config.yaml
n_layer: 8
d_model: 320
head_dim: 64
positions: "rope"
bias: "none"
init_std_qkv: 0.0384
optimizer: "soap_variant"
warmup_steps: 200
schedule: "wsd"
decay_fraction: 0.806
decay_shape: "linear"
final_lr_fraction: 0.05
doc_mask: true
dataset: "wikipedia_en"
Each number is 128 + 32 x the weight over its row's rms, rounded and kept within 0 to 255. Layers, rows and columns count from 0. Numbers have three digits each. The size before them is the row's rms in percent of the matrix's.

# down: layer 5 MLP down (transposed), 832x320, rms 0.14, rows 279-333, columns 80-159
# gate: layer 5 MLP gate, 832x320, rms 0.142, rows 280-333, columns 80-159
# up: layer 5 MLP up, 832x320, rms 0.152, rows 280-333, columns 80-159
down279 086:106100161167102165122111107113141161124179191131100094113141081172142091083140105112122106114158157119094104131143142096181118134145182147137150099212177087148076132175126107107150189118097142061100086118135144150151086195135086166184146123
gate280 100:106120140142103135150117126144122161072122173085099175075076129109107124040197108124122172143101120080095122145171081141117126108127156095134156068142145109161131140162152079085138142181095181152152122120114192134113153035162116188113156098
up280 099:105131137096133122122165098137089113160139103169159104163108181132096102119072157162108145124184133181071087089159098106155114125094157124121104126116115078077119168150146062140173153129097141167167162113115096128137126102093153128095130199
down280 099:138168183098119128146132091161083091038161061123119173110161123074200134145150147096174133131146077128161116198154189129171097068114133125114168149136116141186131121078067139106156187089132127103107111092171151150112181140129156085080103112
gate281 104:110129098125131128152156177140122144164091100128085122142107158164168144147120093183189120095162131161087162050145179110124141116128110114075177159121101137100115144128179129187063135106178166103166063159149101079122117091096097104103128062
up281 102:136106184138132124125083086194144195152148118161144120154129032101179145178149161132140093161122155123117129186118125081081106144115148125180180141093130130133176044145166191122213127139136071171125166114112098110098153113139123071153185118
down281 101:121165099119192100161116094151159131099100157102126170162140118099075165088085125107117128156162104141195101109160136126169159103101178147172139199117073130204101151157089203151151129110183063127047101149173110120165148120133098110187102133
gate282 097:103126154078162153134114149147072129114155106098107128154128122123139176099112158076159122132185130136119164186100148108158141108145178117188124106105114116146142088141088135152113130135158092163087115127142112162131127158091142205161189128
up282 091:126171183091139154119103104088135080098160090142151137159078108133129071102132103106142078101175151106189135178127097164106099096132092162096126101122169148181143106135192131108118119100082060070129094144090141104154167108163106102101097071
down282 096:135123125170042086169146128137140160142133155103179088159161174104166078086179134075110122090107144150121137132173134107108119140140150126105119102130090132101167128185157143112080147133103172111067112150136123130181129104098089106146143094
gate283 101:161141099104115170113134148116091125089140108089137140129144125148187124119077154106130104154072092131079128096120165188161135071175124150094179110136152143122211105103059103154138154158106132096143073128140109111116196099143085126176164121
up283 098:138140080120090090139092070138190151148118132131157154130093206077117135121165145146136145159088161095117096113136089125192136145087089137151144127158095145149119121127064138129112185113201075081160049057165171128132093156162125092131130113
down283 103:158119138130153153104159094155089149085108134135175073118191105132143157136143095121067121114092157135126124099081100151096081160112124148098127176037157138117126109152114104118117115112129088115108130112085082115143178081201171168130141089
gate284 089:082183133088180198134138154167167099149125158113117124152091085119128112165167101075150090158179044127119180142151220097103132121076161124153149155056100137110081106145109141141154190125162129136124147082145104154104125131156154133144126080
up284 094:156030131118115090180121117142132102145075185140118080075159145144126098114132131132126072145124059092086120148140107137097116125159086128136117201202161155096106136126176123139114143132158058118042104140122136056158151084143142098111139177
down284 097:148157107151190108130114120151118084100133029115102137113184147112079118121107140168135154177110155114139114105117083128189121152166096051116136093139164101137100095144127140113104081143087220124134127116142110185127156116090102101114152156
gate285 101:166120100102120029084107129154134135128116076127114101171106146179060180128148133140131152131105126094099140164146094102129082083152151179131087103102127183099113170189079104165112134153154127087129069084158155167117136137125100126154134106
up285 100:162149176090137157134118138158084058104118130123165136154165148122170102077124123146116079063107127131136113116148134141102106157075107162076126145108121117101107130127112132131116110092167064107100098080100180121120132121134105152142165126
down285 101:112147125174109184113115167104145116093145129135134094088117126123133112171105169104179103128128083103124096083048129122147115071116148122193065143157101139121153060205166109146195158052106115210116161141158135117139115129167072133119147107
gate286 101:170158105158087055123181163122166130147135103091140161123131128097211127148061148094142057174194188171130158124094182102197061102084121180193120122128153117105131135170118085138099102119168087124160159219173107115161072142081105115151130118
up286 103:091047062161085132195068157214144144088113082155097149173151141107126117146185140118128086105172081073136035096118167144101140085132114091123106134184105129133157175114100142196133148152193144130103122141151126103099125160141063132128165100
down286 105:132144106159050103165137121114109161138205116146139147152122183125103154102127097189167116120137161188152142150139109075079084088130075146105153143065149123160079101153157079133149122123141121101078026069074135103150155107147136109101215127
gate287 096:146119119119115156167133159115108123106085135138136130145108186100057148198111157115115140155187116196073185121094142161156118123001123146131130096114114148155082123185155141103121125176141127098156129080156115141217116114151111139074140128
up287 096:099132150165116076137121181072114158126085122120122093106114102108103081130085107196104107119094141085110136147170157145120088153099090117137183126147114103163085127153133164183115114156110179095136135108179088165166133120127186127094108171
down287 098:114082126114083122116066147133151097141153123164123117161097129141119125071150131072182144173074095155098101146120146102115130116111151154129136128108170114157146153130113112128111104128136135128090106150102075101089121083117093132141135096
gate288 104:164066153142147167148186181151120141176114133125119089144126125124124165163111156087165172103079096151098169147129196097138214058123105149094139099081137149146136166084143100095147164139132095151125146111118142106111139109174090131180168158
up288 110:150176080116131163124149128119056131172105096120091151087139175143163175135104131154137124117133117116134111136079088125098117085100148116120144163142170142185057117117123062099138088149120142106176143111129087142039149111133076151157125159
down288 109:119168115117123115150164151162202121081147152084144086093104136131115126124126107037168122141138127114090160188136120136128055102129124177073144116107120152062109103167141094046159177177076098090133152149101165116115120142143163110221098092
gate289 096:111137135104110137106109119140161156112148122168082136152124118132116185127119140095096132020129155108146125117134131117120115146106110177201075071115146097199150130137128180049092120176150165152144070093120147103126057114098139142094123136
up289 093:157141195147101127158082146121128177104176160163128124136119094141131132164101125137144107149118098106145140158168113115133166080149147160141098128117086177134138080119174217072112113138158112061084166190115114156172108127155120153103074142
down289 094:084163121080185173099131081136148140149151138197133088081128200065095083119155147120138125147168114090091089133114173096125133147161080143096153129159174127137086126116147054182123124133145071111139123096101121130126152117136110064163142183
gate290 102:111106107087146129122116162177050142080115144125152120156072163100074098132076134106129081084071096193132128132096142140094143194070100132162152092198195116195087081176090121079178133153191108148091103109127097092158090084122212105139134100
up290 100:135076102165121073147146034130173157152090160114132157118097154109139085084095158093078091108158116094166110110124136124142115099091171137152083154161111147120168130147113130124166122101157131158160163139115059118102129109140075147125145140
down290 101:147090105134104146132084113119115104127126125129113145119174157148105139119102152124115138182157135137125149092110146148097042131126120093192128120122168122063131133115140105125096126147124160115181085093173145137127107124127156084105140094
gate291 102:154207077052173182138144140104091170087111090146081081155125100132130122128098241134175084173091121122144156096093158121174085123099171175128100118090080149138161106086095126137100097132099153146150153104124125108143130088076102145074080153
up291 104:163055096115075050114167177127121108136163152154159102082100068130085136149144139126162097151179107080126123118123175195175161113136144075099156159159153122152157158133134085144099123154121100164088133186071075174178155139101197049145137109
down291 107:157166158126170167110118150160139117113152129120123136122131106180134128111088077068079136124171158138110045150183179106173093134102134140168098148116144094120157178098143150081082122167102161147119078123151142169131180170169066143121185117
gate292 099:074121079128156119140119107117122060161162119045095142105129078072104147103107162129093149155081134102159104075129164073132137106120121072174178146080120212157141086153151118132183178167159132164208124160119086097167087137088112154121151128
up292 093:133167139149087109118191149142068094121109087093098130140149119131174103164145117154113127143114135138098094144146127114076093165113063126140051093154128130134224126102123131172140147150142147133092042169155129104085139149173159135115112146
down292 102:110067146138131176090122132150126119084122170201138154163160131146127181139110169168148077047155114178140160117158098170113087090056149127043091111128157117120155138152153179085107184138103143071149107136140135131155129100102134170126081150
gate293 096:149099126092125122107138139148205103149141125189094156105121094084125146111109118094130122163158129124073177136130112101146116102129117116141139147118085147118089102108146168125139188116169169093147129147144231159152129145161119183072120104
up293 098:110119144185132202103131103147142180167117148135147106057106100186110092106112061115103130083126157089161104120199108098169187141151168129115135116154163131100115071101120149157133159182141122128130129144110101177137105123151078158115167123
down293 095:126137067132131102155127140080117162094188142098149145131149153139156169151123100049125135135150117074187136117127149129115093155125152148126123129192165157148164142119155142104098132173091145066100171092126092154118153120126179113127164111
gate294 107:157121120169135114114134134162121111166128138167121080070138129130133148116139151180082118151124103150146150098120125130120129137179128180162111125159135135135120131148123102153121151067054125130125152143113107180088165174122134112157140200
up294 106:105103091142162106146111123244138189106142132103107167126123122186148147114172076149178114096071149122126128131155169112164171106121141188072172131099102131100084104132118106113085088091097133091153126135140157136100141095112156113093093124
down294 107:146146103141160188133090189173083102107139113103167105134144132117114151039154129139105124167121154060073063091131066166067084145118140097062141133146090087100101142110151098111102126115160144151081111120150111140145146134129074156130179088
gate295 100:099092125127137134141084118146151098094143099151143149112133198134117111137118110161157137177132129148122120191153114153126123167131133126082122124106078101095122179125124104103060116115169128151162193137147079139141131127119154150125170110
up295 097:139105115142143110161084035094118106135167205180125102118165101070142059113157153130139131140102137121105128080145163212108087159123137155081110151175127159132161071112150102144110129148055123083104133187171139105072146122163081162080130122
down295 102:100179109127113098117145058117158181119168100133139105105122089134089090097149106123079166115136144135106141161135111167111102143042139168109124131157152114112072154124090115178086145144104089134056155139164148157136119117163125159133085131
gate296 101:112112167095090138136126103100156090111134123222152166123103153120185100129136153194074134153106128146109138118155114124129183141082142132121146094126156149175096182130052132120061061150141101134093161118127145153218107111121122106093118167
up296 099:111139105117150142130149139114117095128135118141181151127156177120136113092127112157116139111135183191091110110141088126093151183122159134115158133095176096163078131094129124073150074096143130181084159074112094163167105113157141093188159119
down296 097:148087123096115128113137133096163154143146109137153168135058071185076111165136092127116109105102106137128187139114173069165144138166089115099188109092143166124088091142106112101117107117171110111117197113168120163121069186126165076110163139
gate297 102:188136110118111090208154096065176160102125164058169108148153117167141119137111150138111160096191128116098151147065072122157157119153072144109122168131115181138117169179067133129150164177132144114146128120147098136134071182145151117135138104
up297 100:063137189096107118114149120121121110109137114161083108207095143106080104169140086095105109126184133146074138152136142140153104125094108120121125126170167101118155116109115213167134107110122169164160111147120136106104066120143154100128163116
down297 103:114148093123134137129064155147083154129127169131131084113085088128149107143228146086097096108134187104125190156103077119104108103158093122127126148094107156147114144107134096129087135094118094096170165139083135151131122115097127103091076145
gate298 104:119114143055117192125147110156152075122187138072160135109140154092105154172140126171141114125120148151088166187128135134161079159136148095105164118082126155129144112117106135125165156116116136173172124147079133175147120131164117120085138092
up298 104:179134138077140169144106095183090136089150105082164103146140104139085126162067125097081042177106183119171107176116124164162093148112127098160155048149120107063163083159074098152147091105162214155143112128113160146135099135186097128158107126
down298 097:144061114159100094126143150129161151085165104163127127163174156166118133175142141157115147109159128149083152101127145115066165099150069176127138144135132117111124153081087148131114131093114121081134171163127120106183079072102148079154162133
gate299 097:169182162089114117168127158161143095126154121131156143127102139153170153135143053150112107124106119095122125168073172090142158129097119172143093063121143129016195090106147112099097117198173114120142104125082031119114131091120075121150119161
up299 098:156170128065099070147120119175129148113080123108185143137147187108149140148055125169090119122147131123105110117118143120116131126138144130109106162063128171147185121125093103136117102196142134166126072137169086109167167103133102153125105146
down299 099:174127114109113146077113084138120085115159050192145128133076083152139114093144166095104145148129175192145133141140122134115154077097122164164124067072160069098133145134131122166124143100095077092098125075064125107099119119063143117113129093
gate300 098:187121108087161118146133157134090137136159093180088144189133166139145134161187125140185146142142205152133172107131144145146147154138128147124143123077098120082121166118133126196130122136112191151153140123061113108112196119143136146099079104
up300 099:105159099192113148168027109161107151178147097167050138054097148069122161154195129140143144135107116144119134143127151131142117113188108111078131124117142112172124121118160167138121123130172104126156091152142166125137083143109133124125051103
down300 102:155156099057139138209093086053160183127073064083151154133102165147108139115147126099152119153138104098122135151171118136190158147126116176181156083122142173149169109169123100104148133135100056143095148104114089108149118177117125183129144179
gate301 098:162159164124149132121142145217116120145101126031103153171083097156079074118129055124120127116141143133149121164158077107051120112172122165057141161091200146109138128141165141147106140075089138131118097120051082120107146113160146129128184166
up301 093:083149139119103108113136201114148056057116068098143112122137156118128128130096150117165108106161106123110184058122139148148154120135105134113089175124081156141176163127170091166125107142097113088133072154192140122156168121188093097134102123
down301 099:185127208191129102077092142089145159126121069173115071137160084109092086061142132127093193151157140131134085159138150115149128181140162141139113145133161195111063171091063173127129107130101147190137121204121205174077148120107202154160122105
gate302 096:108133119128174070109122160067121176150063102165127198087118175072140144050151156116158142112094152101112170188165080186102119145100144137171146145128174154103118121149109122145125146117149096079115188113107098172100121112143188075107143150
up302 096:126128153155152197073161156128182057098157157138159153104148158151108089122125143116138069165099111151147128065083135093185115111122112137156126137126150087134142110094140088091194140187068099100138135070127096152160115128102091143183101124
down302 096:127136113093134181162095121151118146123094151084138078100139099109121140109164064153095138141138143080134170125205098111131164108165096116080120142077125132129140165140161173168092062106160114137095147184142189126185104116191171088131139125
gate303 104:121134114078052076156135095099118105118074089114130183137099118096079185138179093141094165091116112146107167146169174103114124102166094140126161155116113103154140171105115135167134085134136081089113157157092068164128160109087146120160167153
up303 107:099150119131120175093053102124140158149065122166132178155123141112152127130122123147061135160155170105147109151136054176166123125135176150178173152140111128068126096076126128106094084088121112132104127117120149126088120131137139054073165109
down303 108:134131060164116169093073090168182121165155130134144120152064120080124121157122174164078125162146105142135118173115123140127115068143130149129195151129140180198093107104127102114112123058095117171170146116189098180157118166151104194102108111
gate304 099:109152130165093139138132112142119122107167128132150102120104121144113178126149173148120127158194201105153108172190099147134197138152090119202125170182193128122128120089114148114091171129153148145111085103136082118147150126165084144162096144
up304 104:110136117123132176170140075141133118118102092157136120101149108148118155183123175137120090116131137161071143084121127128162112162089098154162114198074120122132170123104147126153121134137151116135065055158072170101102156101226144068136133116
down304 100:156115090103091131102097197071173148126137159144133148130161147087124125087101152116121180094105097183124126178060087127205174099098143128140123141160107105089120064175082076127104149091093130162094192206153144138167091126097141096214122128
gate305 099:201130152115142143167082144103154151113092086124140170047121155149170053158107101144189114180108160130157142171173101129128106046087117142122130117095109119184145098101152129091159129128124211142103106156138122133095101109100172164096111123
up305 095:146167147088128120136110177131174150126116136035111165101093164099148116129097077122161177129152146178173148148157102104069107183088111177088147109187142154068152146157138144080180170160127090127106174113142083108206091116063164150113138158
down305 090:119122095173097121077181138119109134092143152231117148121131148111103113136144109123127135145156095073112115148163150154117135100115129094176151176073195123114179113135135091201125154138111135130147126077111162106142205111155169143092093131
gate306 098:133166121155131173087147138160076103070126131110106183191148095131125105120120117169108121168142126104097083109098145157107142110148085131070112191115081135129118135102085141226106151171186136116084090144116119134173157113116155157161158154
up306 101:048143121168150132126159153083141114143101167108106126141112131128155125153116098133189060158104132150158111103155192182160098131118136133099125120204107100132209148122145136081167180073151149103148179100098177094161144144109138141143191146
down306 103:137181137117167144143184128160085110116076149111130094072130098126116135136155130105084147079131185082078117100127157115104182144112153128078068133147141192143133140198162213088175113130064170167201110167119153115118067123176140102093125139
gate307 099:084172157163108083053096154090094186101049075160123120129154151121134145078148121120169135103085116134165144106068112108156122157161152179145134149094133134131176116119145152169150159126100097077141106121146103132128138085088110090113085166
up307 103:134111111170148117133164142099154134105110152126132080156090102091114112142125144120119095099161149162151115147145139121179102113153135115146151099082162176136153175186139116097136113225097184128113189116090103108145139158114114185127139087
down307 107:117151090147146134093113113103086155153122132105145166171124180110135125183127170137039070089064096156139097051150116123119091084184105134155091132114119092152095151157104135145127163102127049110151119204115050072135106077165134075113154118
gate308 101:144118131115109132145159108106135029101094128174186119123187155141116103123174102133140090129105086121183110224087120114104113132060100128077167131114106150123081102126146117140183051145136129061131120170084120136116151132115073125123127160
up308 095:172151109134121099188148134121178115077123125110050182156125155096195183095140153124103147179128076118051146080152112134098120124126133135150087117110118147158146192114134053167155111128165148127134192072122100135229099130114111110083118156
down308 101:126175112151112098116063083148124079138141155077121124121168136141117086137105100124179145184112157152134137097158136132149166116127121146148081117086106158126110126092115154181089068144102127168124189127178141091172170168148079124125087131
gate309 099:111128154141109112139132125143081094156143117142180075207122152121189117072123118155122147128184181143142100132134165108123152094198131100104125121108170129119144148088126168095123126097142103187159111132131198117172098067113117134152100185
up309 099:132099134081084067181119142116102113108138137077090119097120129105070160105097171089153139206117164142128185160134125052132166140176128081109150098140095133075147149059096151163132068127114141118143138110078135063145171121133079123083141069
down309 097:111139063170156066129099178141164096095215181154121121105084147133144103122124112136198161163122035070075107121101131137082159112081055141092123127150071164137150145155136191147139149095092145160076164157122122059084127086111144129104077173
gate310 099:152068093057115115104151155121155154083132139159125163206091076128155153139147090104114122117108137114118178140172169120194095096145108151170144133144151161093091161148121118176097178151132133067106113207118145130136148145117184144097165126
up310 098:134109103178074143125163076120111102073122149148082131130145072097117102128155099127145111131104099122111064115058129136139074149087072114154169098161037152159117130135142112091073150139128164123103152174110146089162124080104066102149184109
down310 099:101095077122101105118089080104149114163154096142149076104138177138109122092111126184141129123144093140131124121112099089113128093086161132163104126160149188081154208134162089212158099122188110150162129121093099155157149174138141128120110124
gate311 102:169091106130086133114126153128105087136164109145169075119225097077113119175150141095138153110133165117210125113111138103119100074165144110145172102110101173151114065132115155116135079139124138160133072074097098173149197131127120118128093092
up311 105:145156118198147121130125112068131104106143101077112153138087134155148136108114130179094197133104150113160106132088143114116180142147145140116125081094155144121094129077113144161146162101147155162116099158099153127142100038153135176125119136
down311 107:087084165095123160080126149155142126122153070089115154125113092125110097113078213155145096097160136135165110144150152138090158130108104139121139182166156115098158209164168119118127109118049182113150144122156077185104123129135087139103164091
gate312 106:157132155130113092109133136113083139171075102076084114143136147156194131091094133217137113129090136151119147174103149160167084128156176061129164195123145117156141140116116148139108083137146137135109116097141099103158157078124102095115140188
up312 107:115129135078130130171203157085152098124163143090168165153125141108157101104145064163135150137147107180124146116185134081109100135154134106037162140119128145145111108118171130129164099119121175171085110081104134131137130096137083115144142145
down312 106:134119155132146117108161126107107111144156099111075151144155112132059118068178079152157179089129141197102132160140116114129111146140115149083155043093148158131100202103149099204117119104102130041163172154113108100140141183101082129102056117
gate313 097:087110090145097165099130143173095153114164172097157144178101098099155166180149134092112111126162114080090132145100122114114131098144084048086146152130126125159135080133171143148155128123180161155150107163123157169176117128121167147074143082
up313 107:107135178124145193120136145157136147164126133129038081110119104132163095145156146101155146174117076081100184105071083143109127143122088139122176177080177127131139095114078065137113164140093138146103134123114089152084067098133082136128125149
down313 109:156110144141125130131146135176071110104119163087147123110121070123173151130115138156160178085120112078076111099138078144121143130075122079148111135108119168068153143150137136159162124150105114127117117133120139066122173081146187127159075177
gate314 098:217136108173139155106120088144146169142159069103097122063136147128137083114177135099147095110157076123115034094103096137115198149105144176145105117122159135130151137121173165041044101111082117121121128158121173074143134153126119101105138157
up314 093:148152100097151128161110166170063162150105179133091186098134132147099077124163062156180140082104142130036151123125156099128134137062164103118132178128085112157150117137125052185154103111106187110125145114096170126062133114125128105102150171
down314 092:158154175142118074137152127126126106165161120081167104193157142113148136111091177158105137141133082132115127127104103170152102126157109105167185139061174116157146125142132130150109094115166114099119094161160145146104115112130188117120103107
gate315 100:114178144084105104127151091148142089117079078097115144181093173074130094098128169113146065177157073091141168143159123151173122122134153156145139126092127107110169223212097132103087123167111155103157163171205179107208130095100151122066105110
up315 103:114139177108098083170147165136172134177114159172081085140152171119183101151099086130135142131076148096153073119097144131124102143164136087123147139150130134125106153092127116109092112083102162125126132071186176117197118081100198111121060194
down315 097:168173178112132176114118186093129132065164178143171114164151155155126142159151098120142149056078098139146159161090143140089142059095166100195147100169088157145194141152125120144137099161158080101123145140157174136116122119140070144226130177
gate316 091:179135170114140124101126131099133110129161139206162106114114172124207119098152139095116189112178077112072136172121097103178170085109150140049083096109128186130171134074150117137121148105081149117131148165128144112114189213136197114128115113
up316 095:132122095089115129104117084087132161145142123137089111196158088113143189112108127151156110054108175128088104122127123211137093150103186092088149135183073178170151133132103086129134113152078116190101123083147102171131118076138081156102133152
down316 098:123124092083161124138194112135116113143052118132172137118158138098091064105193129143155103053156155122124138080154135171135146130110118116113133173141102141160196132142118154130124172118099115173110095097050145211149122093177098075139104140
gate317 104:118090136148078163181100057110142175141118145193126147144159072162167110070169152191188100143134155158168144142124168140131139057098166142148139153127165144123124171122160134141116146149115173097148135182164180123117114093133182127083119122
up317 104:039136071101109131108067157120149144129144114087093151148080075184119194132187105135099124094127105122096117089141115087134156159104111138152133146116156093176146136111168078125119131148110140160107130144144090142108101093099073106231149120
down317 107:130145098123156112061184160136141121170115108127203114117148095145148169128081081203139079166115122114127079121152195095207119121150126104069107106111089089117154096168099161133160164143153130096104145138142151109161058084109163159173126083
gate318 100:112106139125077130136101124146113135098168142093131103130122141153126149106099143137174058123151122103158139130204111158112138078147146131138150068037187114094127123067092154113053140144123098127142168173140100107143172142099155176103147107
up318 106:121077103171169127076107095147117109100114184075135136156098094107108162151119094120070204135135100198140202135094139103102057094105152149113142064114155087150151140143164114106082155105175141127096137106112179117137147136136183103115091160
down318 097:162149120147145115165078191149131145184107185083135108053049142102078154151148139079131101117130130126149149141124134109150145149107173169158101134133091136088121182142133099109125088107136175095116134119141165127084083113138167114153148118
gate319 100:133151076112101139135107189101121111097099085113159153194099103174088150178187079140111109184078098176178127118124113074122107153149101133194140122134140094138159079117093123122154092125108130118139115168102141110119132119164146135180156185
up319 104:155133207123107178127086138150143143180128104132140124122078192170107156104162132178123184181054123129091115110214068134113132146097118035117141121157163168093115084152134080131094112197115117079118122155160081158057142133157114098154124163
down319 106:168161053123167114130165159102086139100132180145090058108150122159131131126177157075120058153134101135126155095130118141155136171097115125178145136111230140180104175081200100125112147087186163140134116121123151148119161100037167172161144103
gate320 101:125156121161091150125140078178156143100126142098130067108100117119104094135155135135114137162084124121124119154184087157083183142133145108099108103077136129126167136136126170165138151096130180106104123175101110192158137091105121095089099096
up320 104:132106150114094152143130187114114095116124137163168096156115167113192147134160123064095154096088118097135191128097133150145146108134106104089174087156138148113083152085136128161130128165103110121077095139092081120068116124144143151157161167
down320 100:124077122210133053109111143102135131140119120104082175151142098097141122173097102141116143156115060139126132120135099111163150110158139157141163147115159211181131147093076144097181135140067171119104119149089107144160153179182179158127118140
gate321 103:113136066107102098163167118136099097105168151172152124070075138090081128134118147131086128109122126153215129118187098176160138073163147097152133095094121139089106163151093119129142113168139077103102103119194104149124139111109095078175147133
up321 105:133143097125115118180142101076098054129117149138093113078121120121082132092127108175086109137099100145108071175077101109126154152134126100184145082083084176127149149146147105179189189052127079089119112129191159130076152093093189098210086184
down321 106:116119139167126157135120175116097151142109099165129163116130130086119152120112142073137137190155111190093169129042168187129073163168133154145116124091133145103123112131092173168085112133142154123133144109167116135105177163072144084147118105
gate322 096:099145138106152113095119119132107117089157101134121129161123161140181119186133142160144127144075162110112162130111168099111078135067190123134140109173107156137082152098107072120120143098111122140111074096116163109134081133092113142078190155
up322 089:115123159120150080122179101131138075145071147162123137037194201078180068107182146171061152168138135107128112144118088116093084177088182135100123109115129131172158189084140184134114106102130126086031076145139145122120156201079143136126130138
down322 096:117056109111124135181097146131119154090054149090103087175089149123101191154075149114098135124142065182152150102121110113156113130145121130121157097097093142148152051120190094107154164131101116180132124108141149172138074105121096120097123073
gate323 099:100104088100166124168177184084124138129126142150086172135115104128155169100148060116071140114212135140159136152159139130155124130160210091105158140089082167139175079129169122153100115114129112124151125154116124162117172121169168142057114146
up323 099:150111130100134102128156151131145123114085160143144159120103127142157171081093151122102091124127071108105135126118138131161075143071190190109142143121097145145114119092161107148103155130150124169146145138121207194152164138180131146077115123
down323 099:149096101189109106104107133186086100124124083129128106143120209147102120131142145127099074096147115165147146086170106083137132133160126134140116078154195146049132085163097136134076139153135127150105192164090147102129166160146133137121130122
gate324 101:128149123127088096181125104114118164061129147139167067125136159124120108138159155078152194151139119068162140162188110107146159079097124076135140145124000133132117118159117157104154149118136184137104074161141156162183076132133117120095116126
up324 105:140130177127077175158150130088137152141172130142091109114102100099176136149128199075134113122108087170053138088163084160056123136136137131100105168131128071092140114126083148142118137125144199088131141091114106111112173104132174140158149117
down324 104:110136087157082139120112054167133115130044101050126096131104123096094170119124093174130154087179125121171117115153085138119131097090107097121109153114089133131161128192070087171150182161088162173182193088109135149161100163140106084099101138
gate325 104:154154145114074211151133134110175131145135082090113081179137051165089094122136086080103123132162124133076097153137140186095145155069134139122159155156158164083108097126113161103125078155099118088115142106124115091093087177070117101085139127
up325 108:111116138173149119173106112133162089145186091117088086132174114103123105135098106161134128145091121127105182075121169117245096130122135155171131126113070109116102115082163132129098048120097150130109143112156064182192160100157072152125205118
down325 110:095091123171179132153125132190121188106106143088169119127126190145117127084152148110072135126132130057137114085152098157112072119125171051175080165105166125147111126150131181077128163108088180045101094154098100119135096150056155123098128118
gate326 096:102102128199097094160110118162112122159188145133144122144090124112126116094117168142143090124152135147105109120213164176106094176106152134130148097138088112122088141169152141125125105082167116070122167130163176097103119165088103119199143138
up326 091:160090116100169140078109151131082139117097147097173137142155091113131170086100106099116148138139131141130132062182116078131099105082161100171157109130123135168151157106185132117123137163138115160188094127144118187112156171149143097169151140
down326 097:098149068117079148167105057094135144158116145175055076073081157109078125150116122190172160136122097143154203119167137126104085148137158114151046170126097122122114112090136173146152100114212101215082159112155178103102122100085123126088134155
gate327 101:127164094103166099079147119085162140066145132080173123081098165150173077142164161140111165173068063140162119163167126122117109152112033186200095176151151155133104152088063158139165127117126112124116144145093109173058145139166139125123114093
up327 096:114168179154129123106080147181120105074096114110136168117105080123140089095147080089113116141095132069132128107165141105179042215161122161095096126177112118183182133091148125161216176116141054130167146123143095133125093141093082128161103146
down327 097:054113119100168112122085121063132119110105095087155109131156141144099098152121141147129116153103099105100147121182091137116133073118097135183100124131126181166133125177101165161143117156161157116169156133090098131121119115116151194078136123
gate328 099:170115106174111108146128173163155091165108149136178094135114160134080133133120135108086141123110160210130106142204132116071121116030105131171151141107102164132174159127120137138112132159096154109120097182109104157099140124105150074152133122
up328 097:112069125099132143123116118139122116138069120113102182138130170149112158140166129140155190130086156107100123166077116177134123128065093147152130138077141158220110166161138099127214079079117200113148179131105081112068075077115051137057082090
down328 097:100171121099139109123150056124179179144114164135142091152073149173107175136104131182083068123169130147119143151166118198135121086046098107123097166167150119168170154114112081122184144139096154132136132150175105119135097129086115141108091131
gate329 103:175101129089128094177127126113096130118166122152137170141095153143179132197107071153158125223112119168103130184125170080103149155100151137139158138142152131111110090141049104070134125153088162126062172105185098046121147143132128078120191148
up329 099:119105141136140120161154077151115062126153143176160131169199202141098083113155066127156140105177131107148112122115130123098129185103106129124120127143105170135104125123101076149089150065140124159159114147152127093158191109115149164133205178
down329 100:121212113129064138160084093108100177067106100153137144147161123165122160157165151143129094176163159153120113149139163141149162127157061109170109070098121110174117157134138119112122163147115118171181106099108098144106117124093114113114127160
gate330 100:115177089126086090108102143079129098149192065114186157118091143119155137114083116114101099131096124092099134086096101041096105118136124158036173159136139134130162108143151135149132156120124101114088072124135138174112157093119137114131128156
up330 096:126074102165132116073191098129104131096120130180169155135133098187092158175080161120172067158138121101186165115106107107171120159131118130149133129189096060115088136129147140116144103161115190068109111061109163186146146146162143113125117112
down330 101:102153120096137126084092140085097128177119150059117119130132170160186139109131119132089137108065115098092109134142129100127140138151171043083110127205089100100123179107091139200122081145166100105137181163132098109146104084149160171151116153
gate331 102:127136127106177089072118189082146100160123144099170138116103111133100133119161103111161071075170194155175134093112090122123084110166094142110097153173137081089117142159158180068092132136132116108099129080138129098156130070142147179141125151
up331 103:147143086136104180106125114117117154146166069160097147140148109092134148066116112106098092119053179151133068111136139183194122117158088137136127116125086129121164162110109183105166126183047181157089164092174212130080161150102150189152160082
down331 101:084120154120126099142112119184134063157169123089108103184088139141140082113140162132114116137125164124137199132120150101143151095128083134123104139131063103115060101132150148173128158115076050146128074099078102141133104109166129147106057143
gate332 100:150127102101166119102120127139136163119162177133067105126125128112189146148117093116143156133140186117147111148107104100168080142165180119095143092119140219151111153067109152151153117137099114123108063104097112105106106113112109083108134159
up332 098:182148141140061158123152126118143175150119072099104165114065132133136130135188116126117113116168128189118048162128101089170124108160176153137134138073178184172120065135127163095143103112197144100106153094119131170143129129111110152118089177
down332 096:123165171164124121193105134147080156119143181127102154058104152121162064167164111087149168167159121093141091133125107140098153157111163116113117132210107102142106066116129141128193138094124121105166124122121109133144161134113135182140173120
gate333 104:140165123095099175075129125100155176142123069135133111123151147097079084190090129126118149160114108189125166145125168055110152122116161107139158149146067139120139092109104175124144178115138090090147157104138093141116115196089161137084156164
up333 103:096169124128137122124114104212123200150184150134126126130145138136147165057108175117089064142164105095073186113175169081148092155075160164131109050118070058151142140129158156133113102154104119143188131153132086131104129123131186154140102107
down333 104:129125107103109138101123135123155086077132104102103104064097160128169174135100147143084183122147132117090123127145145123202214122113134092115107133134124211091184130065061152159072118163204123135132082142125162140140160128116130211108122148